config = dict(
    hidden_size=512,
    num_key_value_heads=2,
    head_dim=128,
    norm_eps=1e-05,
    rope_fraction=0.75,
    attn_scale=0.0884,
    bias='none',
    init_std_qkv=0.0159,
    optimizer='muon',
    batch_tokens=131072,
    train_tokens=906800000,
)
Each number is 128 + 24 x the weight over its row's rms, rounded and kept within 0 to 255. Layers, rows and columns count from 0. The size above them is the row's rms in percent of the matrix's.

# layer 4 MLP up, 2048x512, rms 0.128, rows 110-162, columns 384-447
size [101  89  91  92  91  96  97  97  95  96  91 100  93  90 109 104  99 100 100 104 107  97  88  89 105  89  92 106  98  97  94 108 102 111  95 110  98 103 105 109  98 102  87 114  95 104 109  90  93  99  94  91 103]
[[ 69 127 136 122 124 148 151 142  91 108 103  83 116 147 146 100 152 134 126 116  78 121 105 113 101 139  93 100 123 124 101  88 185 138 147 106 146 122 134 154 140 114 154 154 116  91 154 106 153  73 124 162 110 144 167 135 117 147 147 127 106 137 135 183]
 [ 77  96 152 123 166  87 149  93  96 114 147 139  98 147 146 107 117 172  79  94 131 166 130 145 125 133 112 176 107 119 122 158 156 136  94 134 166 149 148 116 127 121  99 136 125  98 103 111 122 108 124 191 110 125 152 125 159 144 165 185 105  96 149 148]
 [184 130 117 122 154 147 181 132 109 109 101 180 150 156 147 143 124 120 127 157 122 110 156 127 109 138 114 114 103 148 105  98 130 136 161 143 154 134 116  83 138 103 147 111  91 125 136 109 130 125 106 144  99 122 145 172 127 129 114 175 108  99  98 140]
 [104 100 122 128  92 102 121  82 123 108 132 158 143 225 138 110 154 132 105 113 131 184 151 117 104  92  84 104 113 129 107 125 169 133 146 164 158 125 132  99 118 117 161 112 106 146 111 175 140 117 104 130  74 146 112 162 139 141 112 140 153 117 116 127]
 [118 157  88 160 110  84  96 162 164 145 103 124 124 151 117 108 148 175 132 143 174 107 123 179  97 108  94 140 110  93 108 158 148 101 125 121 151 129 164 121 136 148 149 115 155 106 101 105 136 154 117 168 118 106 102 128 140 100 119 170 136 133  90 155]
 [143 116 166 125 145 133  89 114 126 151 151 158 124 165 114 173 143 117 101 111 153 173 106 133 129  93 108 137 118 110 107 130 187 136 118 113 131 101  79 139 105 107 158 127 117 134 152  88 180 146 141  92 128 130 130 127 143 128 101 149 147 166  93 121]
 [111 123 146 134 123 113  92 124 142 142 154 136 153  97 144 155 136 125  97 143 112 169 155  80 135 129  83 136 151 100 152 168 104 128 137 181 146 135 139 142  92 140 108 123 122 139 114 116  98 157 159 105 136 109 143 110  61  86 104 135 155 157 136 117]
 [146 119 137 156 127 113 115 115 155 124 136 114 110 166 167 153 129 117 109 125 123 155 131 131 121 135  92 142 140 144  97 130 120 149 111 118 137 171 162 125 132 141 164 123 120 109 117 127 102 141 150 131 100 126 114 117 149 141 146 107 119  77 159 141]
 [150 123 113 111  88 161 172 121 124  88 117 142 127 130 133 128 148 147 150 129 153 126  96 100 119 150 173 149 153 131 153 179 124 100 135 148 113 166 103 105 107 139 147  93 103  90 141  90 153  96 157 123 130 124 118  86 141 118 139 141 136 132 137 136]
 [111  77 104 141 104  99 150 120  98  99 120 180 100 119 143 180 114 103 145  93  91 138 148 121 108  95 127 140 161 144 125 160 123 124 157 136 172 133 116  81  90 112 163 112 101 125 146 111 162 135 119 172 124 123 151 115 109 122 109  74 122 114  97 132]
 [110 165 105 121  95  89 124  98 107 119 104 129 103  89 129 140 152 168 133 133 110 105  75 161 115 113 155 107 150 124 168 155  95 126 168 106 146 163 173 159 145 112 145 124 115 143 128 115 135 150 152 169  89 111 124 171 112 162 120 118 122 158 147 145]
 [142 104 157  94 122 119 124 131 126 148 124 106 140 139 104 127 153 149 139 128 105 120 137 164 122 128 117  81 156 143 135 193 131 129 125 149 133 143 155 115 151 180 103 164 124 130 165 151 120 150 127 126 139 109 126 165  85  84 121 111  94 134 124  71]
 [142 133 145 154 136 127 107 144  75 141 107 112 121  84 113 178 116 115  94 129 114 134 150 123 131 113 141 101 105 156 131 115 127 143 127 175 127  74 135 149  96  92 126 122 104 143 105 109 144 154 168 118 122 140 151 111  89 136 102 135  90 188  79 159]
 [140 138 137 158 146 142 134 129 121 137 137 132 121 101  95 141 147 102  92 127 163 121 114 105 126  72 111 105 125 157 123  97 108 112 126 105 123 113 130 127  84 120 144 114 137 128  88  99 104 134 178 122  84 118 112 113 107 137 100 159  97 118 165 141]
 [124 157 111 131 121  96 154  77 170 120  50 129 156  86 134 108  92 164 151 139 164 160 155 150 151 118 157 119 170 162 130 149 122 149 115 112  87 125  99 134 121 163 145 145 138 127 150 127  74 160 124 118 115 106 124 161 149  94  93 122 153  66 133  97]
 [177 116 117 116 111 123 105  97 107 128 118 115 131 127 138 137  89 145 150 123 153 133 130 125 109 109 102 125 119 181 143 147 140 128 153  98 140  85  98 121 133 138 116 110  83 151 110 161 122 137 132 136 118 149 100 155 142 124 158 126  98 155 107 141]
 [101 147 120 137 129 122 147 154 124 129 142 159 148 148 154 164 115 118 110 117 153 130 149 114 126 150  92 116  95 128 127 114  92 156 115 140 152 124 127 128 163 148 129  83 146 135 150  92 140 125 142 147 102 124  99 108 135 131 127 140 120 110 134 110]
 [157 107  98 189 169 125 130 152 125 140 185 133 111 152 160 163 148 176 110 136 132 146 110 126 127 167 115 156 125 118 131 117 112 114 151 118 140 137 117 131  85 106 122 168 126 103 116 125 104 122  85 118 127 100  97 109 127  84  67 156 146 143 137 175]
 [148 131  97 125 141  97 124 115 122 151 103 106 179 193 106 108 151 182  82 113 146  95  91 158 178 104 138 132 135 150 112 118 137 124 160 135 137 126 145 136 143 115 110 158 139 108 148  86 122 129 138 114  90 162 154 132 149  99 149  90 170 108  99 133]
 [153  94  93 130  95  93 134 166 122 133 162 109 127 104 144 138 150 145 147 152 111 119  89  78 105 147  76 180 136 125 104 119 106  87 144 149 110 115 124  99 144 112 147 149 118 123 129 126 139 145 123 150 144 101 110 159  92 156 135 187 127 114  90 121]
 [113 108 119  98  99 118 148 179 118 155 120 128 134 151 115 133 128 158 111 157 196 132 128 114 141 168  94 114 157 138 113 116  93 156 134  90  97 128 116 123 127 129 139 119 118 133 129 138 147 160 130 161 109 133 110 126 133 128 153 137  74 134 139  69]
 [111 109 124  94 102 124 127 170 123 141 146 122 152 114 120 119  97 145 129 113 124 111  92 148 100 134 134 150  90  92 127 147 101 118 128 105 116 157  71  95 178 119  81 139 118 134 132 136 136 126 150 150  92 138 145 138 148 126  82 125 139 124 119 126]
 [ 82 151 122 127 121  79 141 141 149 121 139 124 137 147 131 117 136 105 184  93 111 105 113  98 157 100 160 120 131  92 128 104  93 123  87 157 112  79 125 157 117 175  98 130 136 129 139 161  82 140 112 115 109 145 181 105 171 135 160 133 113 154 131  95]
 [130 138 145 108 125 138 113 140 138 111 114 105 162 155  90 121 131 129 139 103  90 126 138 147 102 127 116 100 123 162  97 121 121 104 128 150 132 135  85 144  82 129 149 123 175 142  92 172 138 113 141 167 137 186 169 153 153 136  86 163 131 142 135 131]
 [130 156 134 111 148 136 169 114 124 125 139 119 119 140 123 125 119 132 139 116 141 120 147 115 110 100 138 141 101 142  93 122 118 172  80 134 121 146 162 130 144 113 152 154 102 128 125 155 183 123 108 149 139 126 152  95  99 109 102 147 130 129 120 156]
 [ 83 165 120 116 164 145 114 158 107 119 193 104 130  91 136 170 125 102 167 130 106  97 118 141 103 100 105 192 165  79 153 115 115 141 169  98 147  71 122 157 121  87 142  99  96  99 125 114 156 133 103 122 161 161 121  88 172 132 130 125 146 112  92 143]
 [145 153 119 106 144 119 108  95 134 169 109 104  93 115 125 114  90 118 127 137  99 156 123  88  90 105 101 135 161 182 136 139  89 125 120 133 144 133 132 142 121 106 174 122 130 161 100 100 106  90 144 136 184 140 108 113 119  97  78 108 138  97 206 130]
 [135 117 114 121 123 131 113 141 110  94 112 116 148 108 128 144 121  89 140 111 138 108 129 110 139 102 120  45 101 128 144  95 152 105 144 148 134  64 129 119 138 111 123 127 127 160  95 152 139  92 148 170 141 120 117 124 116 130 163 124 111  60 140 160]
 [158 115 142 132 123 106 129 136 124 124 113  90 162 119 124 152 143  78  75 109 147 148 100 138 136 157  96 143 130 145 126 151  99 127 100 137 154 112 136 101 105 116  94 111 106 148 115 121 122 123  96  72  94 128 130 145 137 144 117 144 163 158 160 104]
 [ 75 162 110 179  83 117 142 127 131 107  74  92 126 153 161  90 168 132 182 153 191 110 146 155 127 105 129 120 126 142 146 135 119 120 105 171 104 100 130 120 139 127 140 107 212 109  98 168  98 144  91 127 123 166 114 126  97 149  86 164 163 139  82 115]
 [141 137 131 157 116 146 108 122  91 121 168 130 129  85 109 117 159 120  77 102 109 135 132  74 102 100  76 126 145 107 157  92 158  97 110 134 121 117 147 139 105 168 150 157 129 137  84 122 146 158 149 156 137 112 130 134 120 153  85 153 139 160 163 123]
 [166 129 165 142 116 131 133 112 118 133 134 135 145 182  87 151  92 147 106 110 177 124  99 167 120 127 143 155 138  87 156 104 127 138 121 133 127 145 144 125 140 122 142 119 120  88 173  59 135  84 130 110 108 122 114  97 140 156 131 113 151 144 121 141]
 [ 88 101 126  97 101 109 100 135 119 115 115 156 124 109 100 150 139 141 127 164 108 156 115 167 124  98 180 175 193 128 118 144 163 157 132 136 137 177 126 154 125 123 141 131  93 154  62 116  89 169 121 123 147 125 114 138 132 110 120  34 143  76 151  99]
 [181 148 107 101 155 133 161 110 130 145 126 111 130 120 135  81 153 154 192 141 123 150 103 167 136 135  88 113 156 170 129 100 120 150 141 118 135  96 147 145 150 157 124 111  91 118 153 135 137 125 161 130 116 123 144  98  83 168 113 136 122 171 155 127]
 [144 184 152 142  71 154 149 139 133 142 151 153  84 136 126 150 101 144  92 117 101 111  93 133 119 114 106  91 146 153 118 139 175 117 105 138 166 111  98 112 131 145  87 118 113 106 129 144 139 154 153  94 117 125  98 102 154 156 130 106 105 109 176 159]
 [139 112 161 123 106 147 147 159  93 121  86 111 108 136 114 160 179 140 111 129 127 135 149 147 132 130 133 127 107 118 138 133 168 105 123 130 141 138 130 110 122 143 180 123 134  93 112  83 141  96 107 160 160 108 144  99 151  97 143 157  95 109 149 145]
 [127 124 159 137 115 141 120 117 128 121  82 166 168 159 151 158 118 133  79  89 169 117 116 155 109 178 125 121 165 116 107 159 128 128 151  96 173  92 116 157 125 134 132  65  68 118 148 119 162 147 128 121 116 140  89 108 133 132 146 199 147 143 122 134]
 [114 139 155  96 190 165 151 152 127 117 117 133 121 172 138  81 143 141 131 129 126  92 136 124 136 147 108 191 115 113 118 159 130 126 104 126 165  87 156 170 129 118 130 112 131 120 154 154 110 155 157 122 114 120 125 115 107 102 154 172 127 126  85  85]
 [127 152 132 150 103 152 137 100 117 109 136 120 101 146 130 155 147 140 144 116 143 133 133 149 114 121 163 139 117 126 100 135 125 135 123 152  94 150  99 120 145  87 112 130 131 129 122 125 131 133 151 137 124 128 169 101 117 142 147 133 119 108 148 106]
 [121 146 145 126 135 104 152 139 198 121  68 114  91 129 164  96 154 153 160 121  98  74 180 177 119  73 113 186 123 102 170 146 120 137 133 148 101 153  98  94 103 180 124 149 113 156 139 150 140  78 111 121 140 124 134 126  92 153 144 137 150 104 133 119]
 [173 133 109 121 161 131 135  98 106 110 132 146 126 109 129 120 128 110 126  80 156 146 152 134 122 118 134 116 143 137 129  94 110 133 159  81 150 151 155 103 158 108 165 117 118 101 161  73 122 137 145  89 125 127 133 105 123 133 156 148 181 110 132  85]
 [ 87 133 128 109 162 150 158 109 157 117 110 139 138 115 158  83 149 113 136  87 128  67  98 125 107 147 124 124 107 143  92 110  89 158  98 105 163  99 138 131  99  92 150 176 146  95 114 132 120 128 157  90 114 110 106 154 134 181  87 115 131 113 148 114]
 [130 144 134 102 136 140 132  95 117 117 116 114 150 120 156 104 151 122 104 121 140 165 104 157 122 161 145 121 146  98 209 107 146 121 128 158 110  97 147 193 134 106 120 118 116  93 110 147  80 144  87 113  88 111 116  87 120  98 103  96 144 153 101 156]
 [ 92 168 126 110 132 141 177 162  99  75  72 126 171 139 144 147 175 113 134 139 135  71 119 167  99 122 125 162  95  84 144 146 131 128 139 123 101 146 124 127 133 133 124 125 140 125 101 109  94 156 128 126 145 169 157  63  81 129 131 125 143 156  86  91]
 [136 136  87 135 113  95 157 105 143 131 107  94 117 102 143 152 160 133 111 124 136 119  98 158 129 111 145 147 117 125 133 157 126 148 106 116 140  93 112 125 100 128  66 105  96  88 165 126  64 134  67 198  81 125 149 104 122 137 110  79 134 101 129 145]
 [109 173 171 128 141 129 131 120  85 107 140 147 143 101 111 121 134 131 130 105 112 110  86 125 140 116 110 154 185 117 117 128 148  94 121 130 166 120 142 152 130 157 127 103 155  83 136 135 156 162 114 122  89 137 114 121 145 159 176 141 105 136  93 111]
 [110 141 175 138  95 130 126 166 144 115 120 129 169 138 148 163 125 138 111 149 102  92 137 150 103 109 141 158 148 136 154  93 137 125 123 112 132 157 147 142 149 136  88  86 142 121  90 127 123 165 148  99 150 113 156  96  92 121 145 144 155 119 212  84]
 [143 136 147 126 118 133 149 131 119 123  78 138 176 116 120 145  92 135 160 125  93 130 126 147 124 168 116 149 103 142 169 119 113 144 157 132 134  99  86 118 132  71 132  90 153 120 114  86 101 163  93  99 131 152 110 117 123 116  94 136 173 113  97 145]
 [105 156 122 161 121 104 125 176 141  63 170 110 156 134 129 137 114 129 128 166 119 152 133 124 121 118 163 119 139 154 135 144 121 128 104 129 120 157 160 109 205 120 178 126 118 112 136 128 111 144 121 126 148  63 158 147 106 142 127 122 164 139 178 138]
 [ 68 167 153 118 120 126 151 157 118 131 154 126 134 115 117 123  70 151 101  84  97 131 146 168 133 139 135 120 158 126 135 138 124 116 136 152  99 147 127 142 129 121 108 124  84 146 108 120 149  87 144 148 114 108 139 111  61 169 136 101  88 111  75 139]
 [147  97 157 130 105 143 133 144  85  96 133 109 125  98 118 106 145 104 120 152 131 124 152 190 128 132 113 165  82 118 109 123 109 147 145 136 111 104 155 149 144  89 140 105 159 124 150  89  94 126 151 129 152 148 125 122 129  97 130 133 106  81 138 133]
 [ 97 135 150  91 152 108 151 149 127 171 157 114 178 108 143 147 140 113 149 121 146 164  67  89 111 101 153 122 141 135 180 127 128 163 114 130 171  71 137  93 145 145 172 144 113 108  95 150 117 136 120 134 108 123  71 117 120 124 145 116 117 165 145 183]
 [165 110 103 134 108 167 111 143 162 149 124  94 138 169 166 152 148 110  48 143 106 168 161 119  90 154  82  84 131 125 124 103 114 125 155 141 171 141 148 115 121 148 122 120 136 131 114 136 134 158 137 116 126 165 170  76  80  94 117 122 123 105 106 112]]
# layer 4 MLP down (transposed), 2048x512, rms 0.0332, rows 110-161, columns 384-447
size [ 99  90  92  91  99  91  94 101  91  91  91  98  95  99  99  95  98  99  96  98 104  84  89  89 106  88  92 110 102 106  79 105  97 109 101 108 103 104 104 107  94  98  86 111  95 116  97  94  87  99  94  88]
[[118  95 140 118 105 114  99 131 158 113 116 174 141 101 173 155 119 110  86 117 166 153 137 142 160 119 158 143 102  94  95 142 118 103 116  83 136 148 109 105 117 121 127 122 119 121 157 159 130 124 116 164 151 138 119 105 118 145  96 151 136 137 110 141]
 [165 109 149  97  75 135 127  78 123 141 158  71 154 162 133 111 122  67 156 124 138 118  88 142 133 122  94 129 123 137 144 118 159 140 136 135 122 117 163 137 177 165 137 164 139 136 126 149 128 152 113  80 156 164 142 120 139 152 138 141 104 106 151  92]
 [143 143 121 108 116 129 107 125 151 123  77 100 142  94 134 108  96 103 140 177  85 145 127 176 118 138 137 104 127 109 139  86 102  78 140 121 140 156 144 127 150 143 107 156 161 129 105 142 178 165 130 131 130 116 141 111 103 130 123 127 165 128 125 131]
 [ 74 129 131 112 139 182  85 115 124 137  94 107 154 112 155  87  86 124 143 138  86 123 108 130 124 122  94 134 136 106 107 132 121  86  91 135 114 130 168 106 106 128 140  95 154 124 110 121 147 172 125  98 159 136 117 119 159 159  80 141 143  87 104 125]
 [ 86 145 119 124 160 134 118 159 155 150 120 141  96  97 140 132 152 143 154 128 127 111 112 148  96 137 117 149 146 140 123  77 141 110  94 120 132  82  97 121 151 138 100  56 144 159 113 128 145 110 124  87 101 136 102 164 111 176 133  82 113 121 150 146]
 [133 141 132 168 168 165 131 136 126  93 135  92 179 135 108  99 138 104 141 158 134  97 178 134 126 147 131 102 107 123 105 114  93  92 124 145 120 142 184 146 125 111  87 121 143 130 115 131 129 106 122 147 132 131 134 146  80  84 137 133 137  85 140 155]
 [146  87 117 126 134 123  88 144 177 161  99  97 104 116 162 149 120 132 170 123  89 128  67  58  84 109 118 141 134 129  86  47 126 158 145 128 136 135 141 117 142  80 132 121 135 127 124  88 157 140 107 121 127 139 117 127 116 126 156 108 128 146 112 151]
 [108 118 110 113 142 147 125 118  80 152 131 112 111 150 105 132 166 130 172 129  78 132 113 178 123 108 115 134 118 144 165 101 111 178 119 114  84 142 138 146  79 131 149 142 147 144 129 137 159 135 130 115  92  92 108 152 136  86 120 146 126 144 113 105]
 [154  91  98 122 125 142 140 113 132 147 128 123 155 170  88 133 106 105 152 151 131  98 108 132 128 106 120 109  97 106  63 124 171 140  91 137 139 165 129  96 120 155 143 107 108 169 107 149 155 113 170 157 115 139 123 124 117 170 129  96 131  90  69 137]
 [ 42 156 146 134 131 106 151 145 130 148 145 127 148 122 135 152 134 172 138  63 108 136 112 146  97 150 119 170 122 149 134 127 129  99 110 160 142 162 138 139 156 137 108  91 155 162 175 147 114 146 133 144 124 106 151 130 148 109 118 145  99 139 129 129]
 [148 126 145 147 170 129 188 130 123 112 110 139 114 116 128 111 124 117 113 112 125 125  97 130 134 101 141 100 146 101 106 103  97 136 152 121 104 148 145 117 147 158 151 175 105 183 117  75 104  95 172 141  92 137 170 138 132 143 136 135 127 176 125 122]
 [148  71 126 149 136 138 151 155 139 160 198 118 129  96 115 149 136 143 133 157 150 148 144 107 174  88 131 101 117 186 115 122 149 130 106 103 118 126 154 205 129 135 151 149 143 124  97 142 119 123 176 125 172 121 151  98 155 105 111 102 118 108 102 141]
 [127 106 127 183 118 116 136 159 104  84 126 126 151 153 132 104 145 160 132 116 148 107 149 140 115  89 143 113 176 106 128 103 175 161 142 112 151 118 119  91 107 103 138 131 138 135 139 123 154 135 141 155 143 142 122  99 108 120 133 136 112  90  95 114]
 [134 132  79 146 120 150 128 155 113 150 120  87 125  73 161 129 134 126 139 126 174 138 117 104 143 195 128 149 104 135 139 128 159 137 129 124 139 131 122 138 121 109 139 138 103 154 135 119 142 142 139 142 120  94 137 117 104 167 126  93 165 155 190  98]
 [129 109 122 111 155 136 102 129 165 153 101 140 116 115 163 150 140 141 157 144  88 152 116 120 102 113 129  68 100 141  96 127 166 159 155 101 123 141 125 172  74 137 117 123 100 133 123 154  91 139 103 138 128 135 139 143 127 154 158 161 127 160 103 150]
 [124 126 106 133 177 138 181 144 116 173 100 105 127 173  90  84 142  79 162 106 138 160 174 116 106 121 130 140  77 103 130 122 168 124 163 121 159 139 177 167 138  88 140  96 125 167 121 106 116 118 102 104 116 133 105 135 147 130 156  99 156 172 153 124]
 [123 130 134 201 121 130 149 137 149  90 133 131 141 128 126 144 114 134 103 111 128 128 154 169 149 139 121 118 145 171 129 124 151 161 148  97 145 122  83 102 131 144 153 127 104 164 132 130 109 167 139 155 140  70 123 153 152 135 140 125 126  79 151 105]
 [152  89 119 117 102  77 138 106  67 157 149 134 154 134 117 141 125 117  80 128 100 156 122 130 113 148 158 130 130 164 114 117 119 160 141 143 152 158 150 132 154 150 136 136  94 111 120 112 133 123 128 119  95 113 162 141 105 109 133 107 117 133 132 180]
 [ 85 144  90 151 169 129 113 110 137 133 127 137 124 159 112  95 135 119 135 149 122 140 117 108 112 140  51 147 151 133 100  81 133 129 156  96  89  91  93 133 148 108 116 161 144 139 134 125 114 118 137  88 122 127 115 109 108 114 131 100 178 134 168 108]
 [150 130 126 148 147 149 131 135 165 148 105 101 139 164 146 145  79 124 136 105 111 115 136 168 147 137 131 121 122 152 130 120 112 138 136 138 125  82 121 102  97 111 130 118 116 161 133  99  94 145 131 140  80 145 121 123 130  78 130 147 142 115 157 119]
 [136  87 165 151 122 138 147 161 151 157 126 140 122 103  70 142 110 130 129 166 146 124 181 112 130 108 126 156 115 143 118 120 101 138 172 114 102 141 106 118 129 108 132 148  98 110 143 115 112 154 136 116 169 113 126 141 148 168 126 118 109 151 163 130]
 [153 135 151 180 163 144 156 127  86 176 125 170 138 129  71 123 142 149 129 134 160 138 150  99 159 146 132 105 151 153 144 141 143 151 144 134 146 116 146 103 127 131 141 117 143 124 102  67 139 136  98  78 142 138 155 100  91  79 168 139 141 138 151 166]
 [159  84 107 136 116 113 146 134 133 122 131  98 107 140 122 141 101 144  96  88  99 113 128 161 148  75 140 166 165  92 140 145 127 157 128 154 155  99  66 132 140 101 145 123 132 109  92 123 144 129  94  91  81 108 107 139  87 163 148 133 107 125 126 147]
 [133 113 129 113  82 141 105 142 147 175 139 142 135 140 142 127 102 135 160 146 145 140 158 146 135 113 131 154 146 100 139 138  89  75 147 124 148 118 156 154 138 140 136 108 128 137 144 126 101 144 130  94  84 164 103 141 110 181  90  73 132 145 150 126]
 [ 92 145 154 144 138 144 121 119 110 140 123  98  76 105 124 174 146  98 162 124 128 146 107  89 120 137 133 114 144 121 166 128 124 160 106 161 143 134 109  95 122  88 117 115  79  94  72 143 176 124 103 149 147 134 137  97 135 125 107 130 129 117 135 114]
 [133 139 102  93  92 104  62 121 125 129 110  81 129 137 157 104 148 136 110 136 146 136  64 129 164  78 158 138 122 160 145 108 134 125 144 117 132 141  80 138 127 153 101 140 100  90 141 141 127 158 106 121 131 102 152 154 141 111 134 129 116 109 139 171]
 [135 127 146 146 104 104  81 171 134 138 145 159 154 141 128 105 153 170 128 162 119 129 154 117 118 148 123 177 123 117 112 142 149  91 100 119 105 102 120 115 112  98 125 144 107 126 114 150  85 113 146 110 172 123 153  99 120 176 150 137 126 135 158 109]
 [140 124 120 115 121 137 124  94 131 152  84 127 109 200 146 113 134 112 143 121 152  92 124 158  90 141 151 123 113 123 131 109 125 132  88 119 171  72  87 124 133 140 109 123 144 106 107 119 112 113  96 119 150 141 120 128 136  91 164 127 137 163 121 145]
 [101 136 139 145 105 144 150 164  91 145 136  90 148 122  98 143 132 122 155 162 124 127 112 118 105 140 124 111 128 110 165  93 119 130  87 190 136 111 115 143 133 125 107 155 164 113  94 134 137 109 109 118 151 158 136 120 131 108 169 138  94 141 127 124]
 [157 131 113 101 159 154  90 137 136 165 131 144 126  95 144 130 102 124 121  97  91 156 135 115 154 126 129 147 130 110 112 132 111 143 121 133 110 132 105 101 150 101  66 105 153 127 108 165 117 115 178  99 137 129 108 156 148  97 159 115  67 106 121 150]
 [100 101 154 136 135 131 125 137 117 132 117 123 155 168 161 111  74 128 129  89 109 112  90 140 126 101 147 173 161 149 117 129 121 124 122 111 163 147 120 113  95 151 108 150 145 103 121 184 138 143 130  85  94  93 160 162 109 142  98 110 151 163 128  94]
 [ 92 141 129 156  91 150 111 104 153 138 124 148 136  73  98 118 154 135 111 118 118 141 120 126 139  95  89 129 132 172 111 142 168 145 174 127 138  95 101 145 130 146 104 116  88 115 122 161  94 178 127 122 122 107 119 116 133 172 151 156 167 114 138 114]
 [135 115  87 104 126 129  94 123 178  69 163 115 112 133 183 130 120 108 136 140 118 168 100 175 118 145 150 146 131  93 138 119 146 169 116 156 137 102 107 122 109 134  82 127 123 151 118 118 153 116 132 171 143 132 129 183 107 117 107 117 137 114 182 110]
 [100  80 157 142  87 137 106  88 104 105 121 136 120 141 127 119 107 142  94 163 149 148 187 138 106 145 109 163 171 159 174 114 115 151 151 131 129 107  67 167 109 139 101 122 143 129 127 115  97 157 131 125 128 134 111 178  98 111 105 127  81 159 151 143]
 [100 103 103 106 121 140 117 138 138 134 129 116 143 121 120  96 116 162 122  87 159 145 113 150 108 131 104 133 151 120 106 153 127 128 157  99 116 160  92 145 111 138  83 118 144 109 104 118 129 107 134 155 108 109 137 162 105 110 140 140 105 155 125 126]
 [124 113 111 113 127 131 122  91 141  79  98 127 131 126 148 137 134 117 187 143 123 159 132 101 133 129 139 155  90 114 127 110 138 169  96  82  92 104  87 161 142 118 127 131 127 138 122 199 151 117 157 100 149 108 113 137 124 120 124 145 153 136 123 112]
 [121 163 151 118 133 128 153 126  82 145  89 134 105 126 152 109 132 130  89 142 157 138 156 100 147 128 138 118 179 144  93 165 151 123 118  92 121 154 151  99 148  77 111 134 120 134 137 111 137 128 149 133 105 150 117 111 131  77 128 128 150 106 142 108]
 [103 114 110 166  82 135 117  87 162 105 103 148 123 117 131 147 106 181  93 136 136 114 142 152 110 153 158 137 108 133 146  96 135 130 145 144 119 151 120 146 112 122 110 140 116 125 120 117 123 173  75 123 151  76 123 149 131  83  94 144 134 122 120  88]
 [114 158 122 109 110 153 124 127  91 103  97 132 122 155  78 110 157 139  93 144 142 156 127 108 124 104 117 135  82 101 181 119  98  74 154 112 117 146 145 114 150 130 135 112 108 140 176 149 153 103 105 114 106 112 145 156 140 105 111 131 137 114 128 143]
 [108 110 126 140 138 137 139 127 147  94  96 102 103 144 140  73 128 121 133 141 115 110 177 107  73 118 146 109 126 107 138 128 174 148 125 149 126 135 108 124 111 125 124 150  81 134 127 135 112 139 135 147 124 118 156 123 138 113 116 116 134 145 117  95]
 [ 92 104 167 128 140 116 145 147 116  97 106 120 133 117  95 104 119  91 139 122  84 100  91 109  99 102 133 118 117  85 114  85 130 145 122 160  80 131 148 147 117 143 164 115 125 132 121  82 125  68  92 145 155 116 126 114 131 160 159 152 127  88 141 141]
 [123 134 136 149 179 122 116 159 102 113 122  96 143 138 155 140 132 159 104 144  94  96 147 142 144 107 139 160 120 137 151  95 106 108 126 148 116 119 117 101 109 132 121 131 164  97 124 100  91 110 150 102 132 138 121 140 116 120 136 163 132 109 105 126]
 [138 109 136 137  82 101 162 135 174  80  74 143 154  89 168 140 106 124 148 126 109 108 137 113 109 100 125 142 118 137 106 147 164 121 135  83 136 143 183 122 139 131 127 112 137  94 157 153 160 163 135 105 133 167 132 178 133 124  80 114 128 122 148 170]
 [128  63 119 110 157 120 117 126  86 133  74  96 144 157 133 111 115 150 140 137 126 112  64 108  82 128 147 158 122 118 151  85 128 176 131  83 121 141 118 140 171 132 113 146 137 127 132 129 130 120 161 117 107 143 143 160 133 106 134  98 130 100  95 136]
 [183  98 152 126 167 170 156 111 128 128 105  93 189 116 135 134 159 102 138 102  96 187 154 111 143  81 137 104  76 107 159 111 158 125 135 134 115 121  96 157 130 137 166 122 144 115 103 149 185 146 128 127 142 112 137 157  93 154 147 134  97 170 129 126]
 [125 130 161 109 126 176 119  91  96 144  86 101 168  88 142 116 111 100  95 126 139 145 129 111 109 111 111 168 195 105 104  62 124 143 131 142 126 177 137 117 137 161  90 121 144 117 117 106 128 132 123 167 120 135 117 123 140 136 131 117  87  95  96 128]
 [179 118 133 120 120 104 118 133 131 128 145 144 137 150  84 117  95 103 112 151 119 162 153 128 107 134 123 101 149  94  91 130 165 129 125  95 155 177 151 137 105 170 152 134 169  94 110 154 156 125 133 141 121 129 140 161 142 109 104  88 114 177 112 126]
 [150 118 110 129 150  98 124  86  89 147 180 102 121 140 128 107 108 132 139 168 135 129 112 102 116 139 142 107 107 124 147 124 133  93 114 131 127  90 191 121 111 130 143 130 124  96 125 103 115 144 134 135 124 161 134 115 146 145  85 107 127 129 145 112]
 [160  88 137 117 120 181 161 129 145  95 171 140 119 161 105 148 151 143 108 133 103 116 133  43 139 130 130 108  78 137 112 140  94 120 107 144 157  98 176 111 130 143 123 147 151 135 126 191 164  89  85 107  90 115 132 145 138 128 116 129 110 150 105 133]
 [ 97 123 125 119 122 141 141  74 165 118 153 126 122 154 142 126 115 133 130 119 104 127 151 121 186 137 151 109 123 104 150 113 145  95 112 119 132 133  88 154 168 127 135 119  59 142 111 157 115 139 128 174 141 138  91 158 120 142 136 148 160 150 151 158]
 [114 132  86 151  71 148 140 150 136 135 135 107 184 149  85 153 147 141 133 129 138 161 102 189 139 104 134 112 120 162 102 112 144  86 119 159 141 159 129 119  85 139 141 165 134 135 132 146 148 126 138 155  95 173 159 146  94 128 133 101 119 125 122 138]
 [122 104 155 142 112 134  88 147 104 120  99 121 110 124  85 116 103 129  82 120  96  89 182 140 104 140 112 117 125 143 119 135 127  61 146 104 118 168 113 119 107 130 100 121 158 150 154 118  92 159 156  99 105 126 152 134 183 145 155 136 160 128 134 132]]